Each number is 500 + 25 x the weight over its row's rms, rounded and kept within 0 to 999. Layers, rows and columns count from 0. Numbers have three digits each. The size before them is the row's rms in percent of the matrix's.

# up: layer 6 MLP up, 2304x576, rms 0.083, rows 1823-1922, columns 192-255
# down: layer 6 MLP down (transposed), 2304x576, rms 0.0438, rows 1823-1922, columns 192-255
up1823 119:484474540497482495450523515555454507455520477493507514494462504494521488501535524485505534507522532559466461499486484498516491467481503513524515528492524512478502490498532466493499491492540518
down1823 124:558448515431482471483502536512479567485522510465510503452520445465513533515487519488518485513541527532462441486521485514504482519510532517524465556466525509480501488474510522475477501477532513
up1824 101:536512516534515485518506509503460513482528443486519483524503558455472507497547462494493480520474509487521529486466485484551467468492496486556519528507482504495567545494452470495485536489460514
down1824 096:447487475478496527496476480477522483491507565521465516479485452541500511510466526523484539465522483522478466486513500514505540525492503486486500458502489531491485457535532512496498491480547511
up1825 095:522498474483484530508467474470532529481520494528497507509531518535498538506518465555501541500480545495522539479494480463470431539529509522537507524499466439520519530476517527480498480499475498
down1825 098:496487513506532462485501507496511486508480542483522494511475435497523481472483511469486455485467451549474465524520504518525535445485489491484496490495513524492506497518498452518531505522534489
up1826 095:481462539481493469497519529547465499553497502491495490523470477490466495500508482503504513515504520507482494471517469522483478529493460469506528499488497482551536535514488506508519472509473526
down1826 090:518531467491513528520511453478524526472484516504517488485512508452504525497475519549505506517536501533516459519472514528517502473513504501489534526504483512475444470495485498472513518517475498
up1827 099:539506498496536492506547466515454505529494535537520501521534477515480509482485496500484480485482524494533511525530487483464512483479483496472485470502478485448480457511545519503503487517506503
down1827 097:472520502482470510494463508462520497518514462479461512532470486472550511541503517471513544517498505517532440494509452500510496489478533474488478499499498527510480529503492506488518492533509520
up1828 096:497515534509502502537482521450522513499551494520475473524475500499489502510529530528497491509550489541484529528495528482511487458514491482504500481519516533522460525497479466454490491480489485
down1828 096:487473462524498471488505512530476501505467504488506532486500499462442514470487495458481545471457506489490487488521459487493541542508506548514466534505480446492547471510500529532482516504495514
up1829 097:490469509515466494525523467425488517526540499467485469528497524514511493503512541518556484481477480517520486462503478499513498498502502507512509548475514478489516527501473532486489497474446497
down1829 102:461485517508523544494469485497503433482494454540499535474498565497520467494520493484445527529479504516486509535555522431505541484471505526498519487557513515493484553496518522469517509563520485
up1830 096:453507513499491535500488498515515489501459485506499483508492509537503514504514482509488510511523488439495483481485508457490519512472478500496496486542481523486470520501531503492478513522520524
down1830 093:483525495483507471495478499508473538539503529504521523456494469502538504479470546488519501483539513485493495511491530510477505533493496512489510542468482493505502470503507529487535473493492520
up1831 100:498475529501488474515521477496533496491466491523515475477508529520494492513493460473505518532496533521481550519509486517484489507550472508498448457497448472498492538489514496493532492473515515
down1831 107:503489485478494489520518519486531533466477481474516477506516501529454519491509496509519506536459482518488534509480461491532426517528452513539488488487563492498484538475509472516493531462475439
up1832 096:552526462512456470524542462515533539477470516491461498484532532487500466488517482555489475536518574516494510531521504507456513552501491488470514500506506533443472479497501432520510497481448477
down1832 099:477474510486546503478462502496497487522526468520477550494494522549511500522505473445537534466470487460503472457510545501501480514521498503542494499436515471523511521480553483484502482524483482
up1833 116:513574495482476533496495495453528487525471472498456469482530534524509528493481512487509489513454501493508491528495470524466507506493496511478497495513499522503484523494555472486513514532475509
down1833 108:536584510529500544477465531474494543545497503476503503468489463503550484506469514497523528503496536487497518506488443517496492529489509477543502469454516518468500549508501465467505493473507477
up1834 103:478484488477490493510470490513513516484499512464456522523508515523438498518509509481481498553574525479473466481519501513491486504510492516496470499499513538529496439470511468501504495502484458
down1834 106:524444530485540508498503471489485523484456483486536539470499489523549536507521475542447508501469489466534508480505524525490498485505507465486494517519491481485460517496487509472504529483501534
up1835 099:460506561533486496568456504503444447512530525529503478469480483463508512504550486526475438538491456506536482478483485521511506467529518522513506535528523472521547497492500521488492486522508508
down1835 098:488487518496504524490530474454524519516493481463504558492512499507480522517521495462511513472498535478459485513487476509505539542498511501484468488506528488475507485454505500507538490462539481
up1836 099:515501491543498528552519509498510484486502529468486508501533527451476520512486510499504474499518553539476478511513521490467516475514518506504510491508526495517489504507563515508465570498516539
down1836 098:515524506501459475484485491521502518567476495530555523462457485559512486518487486474517486492499472480496528449461519515511473528487484454496489467531515504505529489511435500517502453512516484
up1837 106:467525493533454483519514459486485518515504506462486506489562503533482477491499515481535513515495508480509490508475523469513496461493513557519545520429526491539489518492521493484486499485551435
down1837 102:541495479487535496474456550530518478504510475517492498547474482481531514511493523540474473486504472503483487513543480525463477525479456477503458476540506510447500462485522520506487498506451531
up1838 095:490496514513505526485497496497476490479535477508482507526511461496535509528549522519530463516485490498542507513488494511530540438454476490497528510516490464528525539475481444478496516533494487
down1838 097:493464495481495491471492508545508492520498503514480487486491515476534444496507519479534503505445509438502497486498486527482495524517491533473489504526470472515477501506495507483494497524494505
up1839 112:515508480508475508502458485488507513519450499491487540532492534539493436512468465506517531493533528508480503513474521473511500494500509519511537541506522508521474535506528457495507517535497520
down1839 112:484484469535480470485497481477519483468480496489502538512475480503482469512492490531526519503529514511482537518489497483513505475517524515503483548549545517487455524498519531540550537504503488
up1840 106:442500506465518501445500477527440490494491496485504509554475513515502541545559528532472504487518501544467567525483485481496513494519516501505471491520465462529482492518433485484476523489519508
down1840 107:482522522525505473489519538512449481561584494480531473491485479498452487508548529508478469495543526454521512516535514532519497508531501514456514499529477536466470494451495506486478466525486491
up1841 107:499506504462554494500473523543495499495471482485486497511547439483513534471493518489476490465484478481526500489441456515467491561492510497491532499542486492554499511534547514499513488524454487
down1841 109:496493459527515470469474501514488492515525524491556539499525476517481491452485491489495525489551540459530516492524477508460522559470485512494523507466479511493509512495531529489451501530548511
up1842 092:512511470501491493518498499515506498542487497492543455491521513505487487476487487514516484502491513486488489525506504488478497536483498508517487475516450512515486533458504552499449501489528464
down1842 088:512530456477481517511492491489476467453469503451486527463482454523480508513512490459484530496537498526484527496465492481489506500501500499493500498497509520493538484490512512478513512499492492
up1843 098:496526496456481490514481450497497469503539459528462461497504488476507538501508459488481476493497517556480526481493531448446480473504494486506517507487501481494529516489501512496522523513533485
down1843 096:501489497532512497509513505501481518501466527472515512493543522494501476483478529485481500524537522483504449543481497503544514483510526461503459475504488501486501562528515499475496448502459494
up1844 106:529527499530491501580478502512524483516514478475509458526512495495494476464541505515480534455502493522506492475543479484466493474494514534494481488516500507450496484504458453471525517522442516
down1844 109:459486515493482515460503498470488506497479502519511552539475523480524467502474472491513476543528466519487528514482521497535510498502509489508520489481500485526516560484540532553503480477494480
up1845 102:516507500499530520460499493456481524487510504470470515532486500522535523500489536440482488503525544497505472545530547478493475438514461473469474505504480481489497506518476528510484495491507530
down1845 101:485476509531514503507494490531530512504478522525535460493489553524445502554509477519499511467478520483552511533533512518509546536512536502541479519467526499467535458524509497529528523504528499
up1846 094:446499494477482490534504444545532514505471504470526504480525544502487528501527501502512474491497467515506476521506500507470514539522496506501462486495506461480513498515468486483509535483463485
down1846 090:531525564483513478491459506482496483486538510484457499514512491495461473536447507470491492501458505460533527495502478511496523497485501489491505508489547517517501461489522570517524519566475484
up1847 112:515453480520492523482521501528511498499517525526473492490530477504477459478507512501518498508465495478501504540496507472502533498512477500524489494493490546494489494478516502507525541477531509
down1847 118:512514483527499504436509487611485462542492502504494467516513528478501482429563452507483529497462492498505509540467498483517464479556483428453501503493479485486481477503481481526532526495506520
up1848 096:534539474457496539484487551505522514513491515478517524482502506540497482475571496523503525436547539475506502514472543513498507447502495524523494527485484495491499498494509493524491490554494493
down1848 092:494471551509487475536484464495499511494537532517527492512545477485505470523439506488480515541501461525479495524491489478493496532524494449467522483501523480525493461462522544464523508491476486
up1849 106:501493468498481535469540501520486564463520525472526509460470487513525549541526528493477482501499497518473479502544485517504482502470494519500497526505481567529500489509494485477494522487539547
down1849 106:503473457496502493522507494499501455493487514498451479501564531488460493466482489482540505512477503488517485522527520471490463481524482495491498491548561496460510502494505490556507520460499475
up1850 096:511544505521464531483481544507505522490503532486485438542525532457477484526499531454528512476496493479463523475471509485470538517495468509537497507510476493523531485444510541471538513486461469
down1850 103:481493500527491493460513495515434465460518508486522483514468534499507491481452510527484495471509550529493549534517526494517476451525461459468517490482533466501483539503509533545487524505498469
up1851 121:499509528517479522506490509429476549515456478508488540492444501502514470545524458476514477466506493504495493528510513466557500496521542543548488484497482470488492481561538492471518528509496522
down1851 134:495531544486526540525521497459453494552495453547481519532469478486528515502492519445506495501570472459521503481543492489492486499546556493481515462521484476507481501505485487549514515522512541
up1852 107:527449520519528509521480489483465505464513501490524478467510472530539508501502533558505456542546490554524521542493496543491515521529523529529515519495521512459483479468504500493478469491522465
down1852 104:485504487513465530495464483478515469503509505514510520518495535540488475485520466450489520491493507489459511475513531481491476507498463487467482499495486496534490511514523518495494520508460513
up1853 110:499558528445472529533439532515504489524479493478505525509535553550515465520506510548547457539542495496539477514517520485465560494526485487470497466523511473464479495501501497544460519498530500
down1853 111:492536557470491503514466539481503485470501500529518526505493524537507488484509514546543529481528481486500532465472480491493528495475502497566492545483528471506514516505510498526520475473549516
up1854 103:534529456507515455479521537496492477494531461540488500523478531498496505520503472482514525525491501551489522509524494477462533507500489481515459502509474490498502539510527493488469478492511523
down1854 101:513494493479535488451536539531494514507522527440522485505529502522505542450547525507486479507500474533482443474524516511519508504508492477489477482505496493546511464491489542448491479489525501
up1855 102:509506485485474465512467505472512505470498524469505505492514561524494522470480510469514482472478474485480471489484490465495522471506465497518485489540510526515474469508512519507495456491474485
down1855 094:513519486511520536507544540470516516516470504528539520527521502538505478520484550490485506496504532515503486553485488521516463555480463499495476493465541499497492432521488459476484533462498522
up1856 095:522519526492496509540452499495472483506512517486497495512535531528502489527499518522481527488482482469523504469502508519470531532467482432488517443476511506514492491494512491481537479517501498
down1856 099:487469483470479497465509531508524537510487520529543512501474514486463501486465481466497502500536563502506519519517506507496474516511522553466511506515512530501527475474475491504457536456483515
up1857 102:420506503515462516536444507497512507480495507499495533469509512494512497486462549509516499482502511519468508542523516483487516533501523487510483510485511524510479457497470516453476485500485539
down1857 103:524472511483506498540551480461476458487507462499451478487492501517474491487494454501467503549471482550514499458479535516542483495509470525471521469498499459485520527510483529535532477541506466
up1858 098:487488469514540545485497470478508537510502483492474493449494531474551501452474500516511490524470525446495494519449480532463511489542469494526510491474499503501493523472543522518468558487543510
down1858 094:509513530494481481526479521509493447476488557488550522524512475500486491524519492443511490469504499534516498496525551463540485526465523547488481499535539533470529489522485453506514455480453486
up1859 095:499492477563508513507455486508479509497499491551517545547526495535489504494484499566518478436459492509497493508517506482474522540515475492481489519473476496452486472502511480508481477492472511
down1859 097:511473507512490508521490546515478464511511496517514473466492534488530479494498516526519485535538497514476517475478495513525463516445526503519531474534484519527497481506482522478517520487483517
up1860 104:513505471510491534511493499534483577525512490499468525494524503493493474495488528501501531552490523457483498516438484504513500526447494488538501482484467507524413524525524502508502503504467477
down1860 099:478516494515526506493503496464515420514506512464540517470468496508500508451498485494503504459500484524528503472522543482512466480512518514472512483497484513519563473467503475490506504509520539
up1861 102:488481527479491493500538474515542522543492508517520486460512505514526477500507507494489515455510472492530476509510503533538499480518531487487508476489476504458500481501506525481536485470534468
down1861 098:476549469539529509512479509493479460432503548465506512532514510498542490495519482487537497532495537502456487501501475460498512510488419513483521484549528484542485532487492502490480525537513525
up1862 088:498491489497467507506459494513522502468513477492523530502499511493525485531504507506479495511502468511463524479548471508497525521526488485510526517485492470506534439439483545497517524493504458
down1862 088:498480476462495473494528480494524468480485504491463479471517458475493510463467509492535457490488520531527496529484512496467503487499526539535483498498454491540534517496548483497478530481487496
up1863 101:498532536523501504531471455504514473518519487501496516538464486433519490528500509573507521533516536495517459462487490497499473526471529506512484542526527515515478483510458490467495523523470499
down1863 096:515519492495483516503514515533474495485487495513478489484520471502494461481522480465477470506430460506489540511528489519513484526539449469504480475476454515513466544545521504491514477523541516
up1864 104:496513562540527496521472532454498496497494424494495490517537458548513484473547516541508483456454485508504482509472464500533488478471477519472436544511521483504531502501468466470499504503495532
down1864 100:502484477480481546466570452518512494497494548513524484536458489505495504493469486459453510542528477534508518511500522489497507521517535496528555477500519559481472459530502530531501495506478496
up1865 096:497462478497499510503519518508508513440442537497481487500534497534516540471509477485478539484529496465477527516542518469485520496518494497509488498511459514529505460504525489499511479519489488
down1865 092:455545525527514484531468526450475461526488488483521491473502509467487481540499557508510460479532528517510471499482503523511491511523465507494515507513464509517504498510486450523458548528535474
up1866 093:528521527470464485475488508460479511497503526508502494525491538520471480504480510465495467502524470533485464499498539525475519472522518474462461523484533536488499548518513516495507540513504451
down1866 098:449523480554518442504482529518547443487501510519516481492559462500504538470504482510478561456495487432497523466504469506494475469511466514506529496555478470510525462494497524467457529497496516
up1867 091:484501468512457472471486508495509453497506504527532518513463497482464490485490478468483501491506541510519487456496474494488503471493474517534515523469477531544493548520478488477471509468504480
down1867 089:526482478490539513530515496529505533481519503512470457511488492508496513527523502476515468482502522498461497499495536503533524525502518515519469512526525520497490486520505496502488481514510474
up1868 101:480538517477492534504514488507512498535477522517488527489430524524517505472484514547504470537512500504543490476484511486497520511519519488519460490538486512479492481511448486514489524513534499
down1868 100:536484481514523492503491502511510531489500514490486478535515445475527513519507489478486515493459479505494535547487505508520448510472514486498523513478512500491547545511523523463525496472453525
up1869 102:498495506509528496492517473494499508482508485543485515476476521506469460475516487513493543512444494529484486500484515511491521509448499488485513482540523504529453506496512521495470510471498506
down1869 096:475493486498479514493478558522496499508514506472542500503535493501568510553494518478495470522556482483511500479513516524513469501529486527526504497455509485512528480501480506497534473512490483
up1870 115:505517518471536505494487498490479492526520441517535558508489507522493477515480509477526492476505523510481446512515537501525461503516547508485475532481468517470508498519534499479513500473486526
down1870 126:524515514485528511481532495495474511472500535505561498500497497482532523479441495470515530542537514487520537447477530461522483537492500493501491502494549515506510587539466499525457492456477482
up1871 108:502475469514502451498519482528473507488524490533467493495508491496460495502503479505490534489526492552456535488515458500503522494442512555514543535459471510513483501507489499482514527491514506
down1871 106:543521491456491489498473537513518487458477478488573509509513473482492489490479468468489464491518550480432490504522502461517504517507498473524504477485543532508538495516497504500510500529493484
up1872 094:510532554519466531528502545539495464529532495491462505473489495449496499508507525545526481484502502474561466463468467474507502520534491488464493487479520524512485514491536537454487495518470466
down1872 093:505501555519527477500517474481509515458470504478525465491549489486488500490475477504527527507535516544494527495531535532509438465461489489519504528522512499496508535491450468511466479555482530
up1873 098:452526534521514514515499494455503463513507449475517467510466523495497484507480549524494480522472474510475489476534525496483458504521530508476520533482498474486467540482487510498517486506485525
down1873 100:508470464523528485502484468522484491478472537547484511486511445515488472489516510530497527470488491478472511511508526493530527503515506507529476503482508474519527436512494457490508475460494486
up1874 102:522482483518466527447538480477504520473519541491505533526507498469477536485487512498483523487539518520463507475514512524523496512471464540491474494495532513507526513491495517464496553517510479
down1874 102:499436502510522466499511534554506483541473507519477483513520529487539485511489488477555513516512459523548505514526504528475515489530504475484520463522497533501461497503489504533528487487518506
up1875 101:513503460531476462560482492475515458539517483479488439492501497494487474450496502525495484491505512537531542504509517519529520505534456509455494501494550456512539557503465518495501491497550474
down1875 103:485495516496503538457492504529489488451458501551483534491490501469510517520501499513519492480508486456483489479510503473512497507494559501531500490503443543512512495492523528495481520477476529
up1876 100:508513485454506494506544522503481472490512490525519495516507459475502490515499498472493509534528488503473457491508512511488468523525431505526487496518511520504497489485441498515522487472503490
down1876 096:492476492533499477527468507508524521494492478515444471491471514511538504445509520513498526493516464481519501510452471468512498497444522492487512513470449497502489551464538532483477520517526474
up1877 096:534528469508549469471507484470447522504492509502494476534519470475448506512504471478475489534541448489496517491510513478476476501497470493525504513494542478540505497529550526543512493487562513
down1877 096:464451537466481521523495494532482476484537484501485509504491559467465510506526530531512509477486519537502474478479516476524520536496537469515533506491545510522520514496475490496494490489491503
up1878 099:512486524524474476462514487505526498479491516481506543488474488498478472510494468495542432463502511516525515499534493504488484529504485520490495517537486518536511498521498497495486534517485509
down1878 091:490508483458520485516487467504486503529528464516484459497505504473510532481509548519484526522535526520496492503493528539498490494496520480508488504496517495480522514506508484477534497461493502
up1879 108:469483510488555510514512464481484474518428465509516526535489450501560516483491511487497475501596480506505489535478501495520509513534502557547524456513504492461489496515459464474490517486524537
down1879 111:480470478490458523517562541462523464493436529491528518519491485481508493522520481472551506533512501501534499511485520522497500497503487524469487496496488475512491492493518495522556499488483482
up1880 088:529512502484504468529506508503453507548535485506499492462505479460522512496512500468495513509498508480486527452514506492515576545500497509451501487556485517509488516497479487538484458495506487
down1880 086:473501488533445542464502513487521511467492509492461499524521509531438516510448457470463514523492528530506462514469496480511468467502502527501522510488469487461509500536565531470474498493509531
up1881 099:485493453499487494523491481489497510499462514481452441492504526527478481508499469477468500511496464499487509504530456488521501415481492470479475510535511518523453521511533504511508519502492510
down1881 100:522517518554512514484466513485526539477553427490498526484454457474486533482502503497540480491458486495505523531520579539466519483482508541501525486506489523524561505519539505510488436507477478
up1882 099:490508516512491516490494487520497496505460487484503474530503502510525472497531491510482478478501545498481495513525561460531486491522496477513485473491542473512503497515526476498490483485482473
down1882 098:500501526502489497523520511501476467452542508527483529497505517456492504480506493517472468471505476523523497481479478531491481530482506529496502542507450486486515478505495539445488534504505501
up1883 092:513495490484499498505521512458481496518516516515511491515485502490500475519516454540483481513533466532513513532542490503481519498497473501552484493511514513506501495514472514542516521551474546
down1883 087:478515501508508489493514516537511465493484475516498477500525508481479537489512515480538501494450521546510488494501472543466518483494489493447478502452472453471522503475512525468493515513544449
up1884 097:508492517532480510530472527478482503484484477558530485526505520550531480552460491506490474523517516495495469480524507559508489494534468446509524478502484500514529512499518537559494510488516507
down1884 105:491523504490513474487535494493490470485503551432475515470506490465488522513528527479525554509499482510544523513514501513498526494519471505466477517500496501490459512518524436495472464448493444
up1885 100:471520515522515484489505513526541558527491525451494492473497462491495462486501467479487495526481442514524489523480483463464529486470489499489544481518503464487477478473517494429545478543526507
down1885 098:499489470521491525510503512487484499533488543493538503496484454493517513528552502527495510501494490487492511513528533537529480518512516537506489503505510475490481469479495486529462528562478490
up1886 098:495486512489499550484521512504505493534474515444440508493508502500519510506504514493476508503524529480479522517553509514496444502471537485532497515512502556561496489496508504488477523519494549
down1886 100:483498486503492480510501520495469529483508524537510477500527499512463500515499490509524463553493527550518453459460480496494564539481487493445528447479462485486530475508509484513538538484502451
up1887 103:444527520520506496485523471514507507484488512552521499509496486478477507510486476518494491485502489536463547456524448497532513476506505536501495496519519546510494564459488484485477525520502540
down1887 106:495522472520489452469478573480458510467521526511530482478532484527495485528494523468529499505523483451448517499488484517479541555466515538481478461492534508487479522557477478506477472464529513
up1888 109:525493455487484525497503475512501466488541482482517455537499455512472521492476538524461507468486501512509474487510504532543455470480510517468482499516491471489516526543511538482478503490534513
down1888 102:480473531490521492492486526500464533542509428544456503507486541502497458556527442520530484536468487490498505526549497498409546495461512540495518495507495532476469444487468482559501477538454458
up1889 102:479525519498537497517507538520455421499508470493497484525508510527547544506520516513496459473492453478497488476486485488472503507493471465475496536542478449510533545494481498517503470498503515
down1889 105:499492519494477505474422529496553534510517444504523489479468502513517479520485503513514535518509501494487481522487504473490515494510477484532498504496525497495475485477460504553521530530510478
up1890 095:530523508473507517515502529517511545447458508476525499508515522474486439503502507471487519502482487495475500526504503486471507527505481525509503463513428521464498481484520490524520523482498544
down1890 097:479514497510501480476520532487506483509541491496497509498519452524542521480498483491542485504541501491523469449529497525501480494491448497487518527484474510512477512479506530523442490510470480
up1891 097:503482478524498493525515483528434493449513500489488523464455474538497460490502529486525501486531535494540470499493495499582489474496464497515556503542482528520502523515526493508506485473520511
down1891 100:521564510457521488521477541489520484547494495528550479487498494508503537504493482499501553501458490485458495501496485509427476540510547472476473504438487488504480500519491502511489509559499478
up1892 114:478497493487512506484487521490491463530473470502490502514487463494487488517525543465490466533457462484519492512531512505510509534466460497482499507482463506512480513501475484511482535467505509
down1892 112:540504490523490528452523526499496468463491450461515519480504487479499487503496496440521520549519473523453481506557548518513468534500442479477494544473480496521520561518491468490494500490481501
up1893 094:500518537496526489494472521496479491527493494495488490507496530487498471530483498490479531466498493491451485509511484479482509534542500479489511507470509468447470508504487495513496532472504517
down1893 090:527495470543508480522495536493509534527507481480511525508535404515489548501498487504508506517500496471533484529504466504489500479472486504482479505453512519533494461489477524507539489506503469
up1894 095:530494486470497505559508498437486519464581502520471525546545463520499514483494485494515492466457512510545488479524448522497512491481501491502491499506507518500498515503525499476472498489469514
down1894 099:522486555509531496506511519511497523495484470536519492484486501517550511535503482505485517493481511542510558532513520498524501477500524489500523510471473519528486511496532471514515475497498472
up1895 093:521533515516494493490480481488473514524488524527502486501483511543482507474491470497479480496481466495519496458508498482479526528553497542524505487512494483517483495517520505495510500485476556
down1895 094:467494503516482514488501539512537492487537512496507525487524504475553515544495501496536469536503522515511494504442508512533457474479497445439507482478504511493504527459478511506515512511510486
up1896 092:489474508525494511532550515478532533471528495481495481512513519515465459476527506487487481493493519487513501539474499494504469565546488500521490510491477526480474446534505530481481495447532512
down1896 094:528511486497510445495494465527439507545512489513531505470478478536488515525477512489489503487433477535474509468520452537513477508492526535479493495506509499503469525467457474499526503466504501
up1897 093:472501529525531451502505505478523451509494480514502527466491496516433461509508511517538547491515506505516512538503491516490519498493474478492558484498503512467469469504454496525470469485525465
down1897 091:486449478505482526499502487469508549533492492451500479526498475526530499532499494488461468541474487543526482470479491473558510485490480487490465529497551516483516519436530540494513504548551508
up1898 102:508477516527467480462520503536457462515506538456497487447510496499512479474535513553511506434516499496488497527494509542480537533537519498477505475503518474517512493465499518495496496536469546
down1898 097:482495498511488523509493497497534503478486503513461530506507461457464499513480510453516492520502560520526496462516529488500466498507509528463463506485461515507548478521528511524520532493521498
up1899 099:466484503515494540544531505487518521487478540471483522495484495459495494518547469505499499488475479515452483516467448499498510481467498546524521502484486493484498477492521483487516492492475527
down1899 096:501501489476477508459489452482485447481508462518496493499518524510512528524457517517497518513513514493527561491524546509508497504543484481480471483518538488486509516539463520530491503534467484
up1900 099:460517506472513482470485523564500513488495528522498489531463493510445520517521489471511465528464486464512511486511517498470516512500491498486508453518513478490470480542484498493493516501539507
down1900 095:535508487516476509499520473478500476493502502467485514504531474516525482531459496498490466474508533507495495535471488491511498486470512513542470484507508530482495540460486525521498482486505528
up1901 090:519514501522510488538441453478525481457538511520513522465507521518492556527513492501499463448500512514524472526509506531516512469454513472525484521527501485494501532514505504527526491519440487
down1901 099:484520528496537520501587527604473512562489469482468472509465500531524500498476499509506525499498526491507523461494509488503462541534482529494493512488507528482511441521500492487466514480506511
up1902 092:496517509489504545506507507540491534547521534515512502526509534507474469495491471532516506479480513524492477491498492524491490467508456507487539464492521502521519498468475489479498495476537468
down1902 088:495485515513481508517548493497480497482519461500542505504492445501494521567518473452524515494456509455496504526518473493524478470496541521539460484510485506538498452486514476519488516569512530
up1903 110:497493485498477530511487517526490483521527495516513529504519484491498513540487510512488550468497536502463506484523474539489469497505510489528513491481483499460510508519539491503475525462461494
down1903 122:478499498481503548469463503506494484505496489504555447494469489522504553494498526476506508517511480501497477497513483515532468526525480484494505510491481459459526520539473515501555503498478513
up1904 103:523500465504454494514560534493524534481522516463515558487483469534476500511521516467503511501498492549503479478540533499513450501467462512527496489487488515529545522507523485450531512556525455
down1904 094:478480529490559460499497471485492482468452509513497476522527520488503506450488494515482497515478519496464497523466504498470517497520536489456508515531510502484451491512444512520459465506485547
up1905 115:505508535518504484519491454500545503485521462489517459456462504491547496468503509475544522489495533516527530463517459507490480476496488476543516498486512508501502529478538480497469492506470504
down1905 115:485488489539518527515473482452498451494488483530487507491521546517484551478504524535482502480500495518475444505502528497513502489483461533465467464527500455517518534494490473477486498484516491
up1906 099:475509505465526524518508553495530477506486527528519485460491498552474505463515465517487527449516439499466469467519500500513530487517449512492514482545501505457510499529463527488506543506460479
down1906 100:532508466531528472483517464513489529501526512507540501504515471519529457519483480505508449536520532512502521524495452498501435511480528497507500542495524468515534510469508564511486472517512510
up1907 104:481527499524499481497528481479522520441503487497536472480540523513442526496505506463510506449510512495492477462476465508489488446541480519488512481482482508505486519479530508467487499509495552
down1907 107:463486538468504518513472537523493485507460529509480535500507470488516494510510514543493504494517495498457510511480508499484509519491496501493527486494512480469510509545474555518515523494544475
up1908 092:503467535467522528527488512470513543533482503474485467513509509503527478516459526530525530495550521471499539516454508500541508474495538494462545498531468518475460518537481507545451494523538509
down1908 091:504549462539468483466501462529483446503496532533528511522478467517468512469496473473498490532491520533510478522542510543460473520485472512501487500480478468517531490472521462465520521472483452
up1909 098:450520517491509552486467483499514507457487560510537488522540501543502492459462514516496534500494489473503523469525478508510478494495476446519494487507552495529510513500501504509497480477515534
down1909 103:497496509540512511486517487531483564505501511506469517477530519457522515532521510492524514523460487438561489479490528466479520461461490435490518492478476469502537551493435491503518510496485478
up1910 099:491465528495457551517475506502513518485474494526501539499513538525539539515472515507516480533527543538519562489482536519466504516517529475505491451502456459458530501488480550465508517505488493
down1910 099:491501480511553480466524482508520499502496505509512438542476431477503464489523506478469543502483467488495419527493492512545499471490461522468506514517529532510449485506485490522514480509481481
up1911 105:494516507443531490488494491491529481523447502484436506524498469513480501507492473468497467497518517519478469520549489475480503512490513509534488504479527507527458522513477491494477531506533491
down1911 098:469500498507467518511518526501500526515497407500474487478515529489482516427466508513491485525528509471537483471511493535472534480515458553511509486476476482504525469442501494541505495499516518
up1912 109:446508500505492521493538555529492538535523517500523488476562493506480549455529464522499471482483489520503451449489501493496504480505483509513520469539547498508497498509457532483484548483468497
down1912 107:510505485514515517457481547487521497504502510506478509497521480493443507468477509497472494514565540512506522469486465477499515492555498508487484486478526491502481489512547537501519495543526462
up1913 102:502512493504508462465502482462478472502509485505507499527497513499491510484537504521508532482536445501502487457502469475499482522494507487489469497490519504499511505475475517541508457494516500
down1913 104:508472508491482521538531473512527484501490508451490487483512480495511539516500518469457516523532504530494517502459557515485514471489539458490537478512503483504505469502514489497514513522476488
up1914 105:502481480520489457502486450554472506492497473519521528519515529482512465512538519449498493505529525529490515498485457501508554489505470509529490510512497517461490526485501473487456489462511502
down1914 108:509493522503539494475476447551524510437497526490494487480488497499498418501461520509469507531550483532525453466520503555499453539492481500503503517469462535539489489473468527481506482515473512
up1915 098:461535499496489480499475457488503490507517494518531482482494495522511472477526502537526489514526536504464510503510508498518481530506525485522506466525539474473516460515507479509504533467486482
down1915 101:527513477529512496512483534488472537515492514469505496500542508480489511500497457485493494535443485516510513479519470505523509453503509506457536530514477524523518524530496504483492458521526508
up1916 097:526478498503497515504493524455469507482470488524549524512481511501464496511445533496475505487505492510468484503528503489500495499517475471521469495459485503537514515515521487452498469592534484
down1916 100:527466516477528509507463495579497485522532516497456535519529512496517484491531469528516493511532445495516461518479471508481515494513542468516508512539510481450476489522464499520533568467479458
up1917 093:550442491506473517536546485505528551518469507463530520532471496500489497532467512514498511508474513524499494553511512514514483497482546516525518441509453454460503523541539538499481527475506510
down1917 090:470573497484512499466479504508495460547523503487469500482529495517504491474484500458485470482453490471484459492511470497498521494492434486489478480517507531505518476474476518506487492541469554
up1918 096:489512535503461488493522547454506466496535491525463495473455531493517497476533553481523476538487496501483516539534517470540509506450514477535474504514499507477465492467507499475484563486500532
down1918 097:493497510518554509492485500532521515460459489470516507525521486488504491519522480499473532500511459495499467508472479523481467489523493506497513515460480493497499496495494506500552480545579473
up1919 099:468491496471475451548483513515482550549549480484480507520508574472499564471489490510484491507515512501482530476492512519466575504460492509536500532469474504500500508482519562508508505527510509
down1919 094:519492510546501540521508499474532487476525526499502538514511502549509502523463505489541480501460534437533493557482512483499465484479505500454484506521470453498518466524518496498489495460483508
up1920 100:491504470473453514513528463509488500488496493485507471500524510452513467519493540454524515485472502501479490520502491520511506496497493479497504500467469514500459500518527515489521492452511514
down1920 104:471534516525480517500548496462487461486486529546465480477528518482466522494469557520532459468487504485493519459515524480525535449492501477469483505499477504510480514486514500501536499498498480
up1921 097:502502476485500508508466543548504516439472483513498558496545520536484539485503511524490501555499485476519531475493486500476533438506485514488524518503512484520503478489489506533480535488528450
down1921 095:473472516473549504447495514526503485512477541494522523487512480524526480494482512512512484479532418503511492505492504524501470507473500473497474497498466467517525441474509540480535465563501508
up1922 107:508468507461501476440532492521481516483542470507507531520480495499480479507502508506493528499532531536453502526550494471510542495494489520498494516513492476505462461495509513485485510480481491
down1922 130:530513511470470525488525493496474515483486548465473483505516468503509516500501500524520489496515545527496506470506497534525454512461518454500464581498526513485488478524497483508487528510542514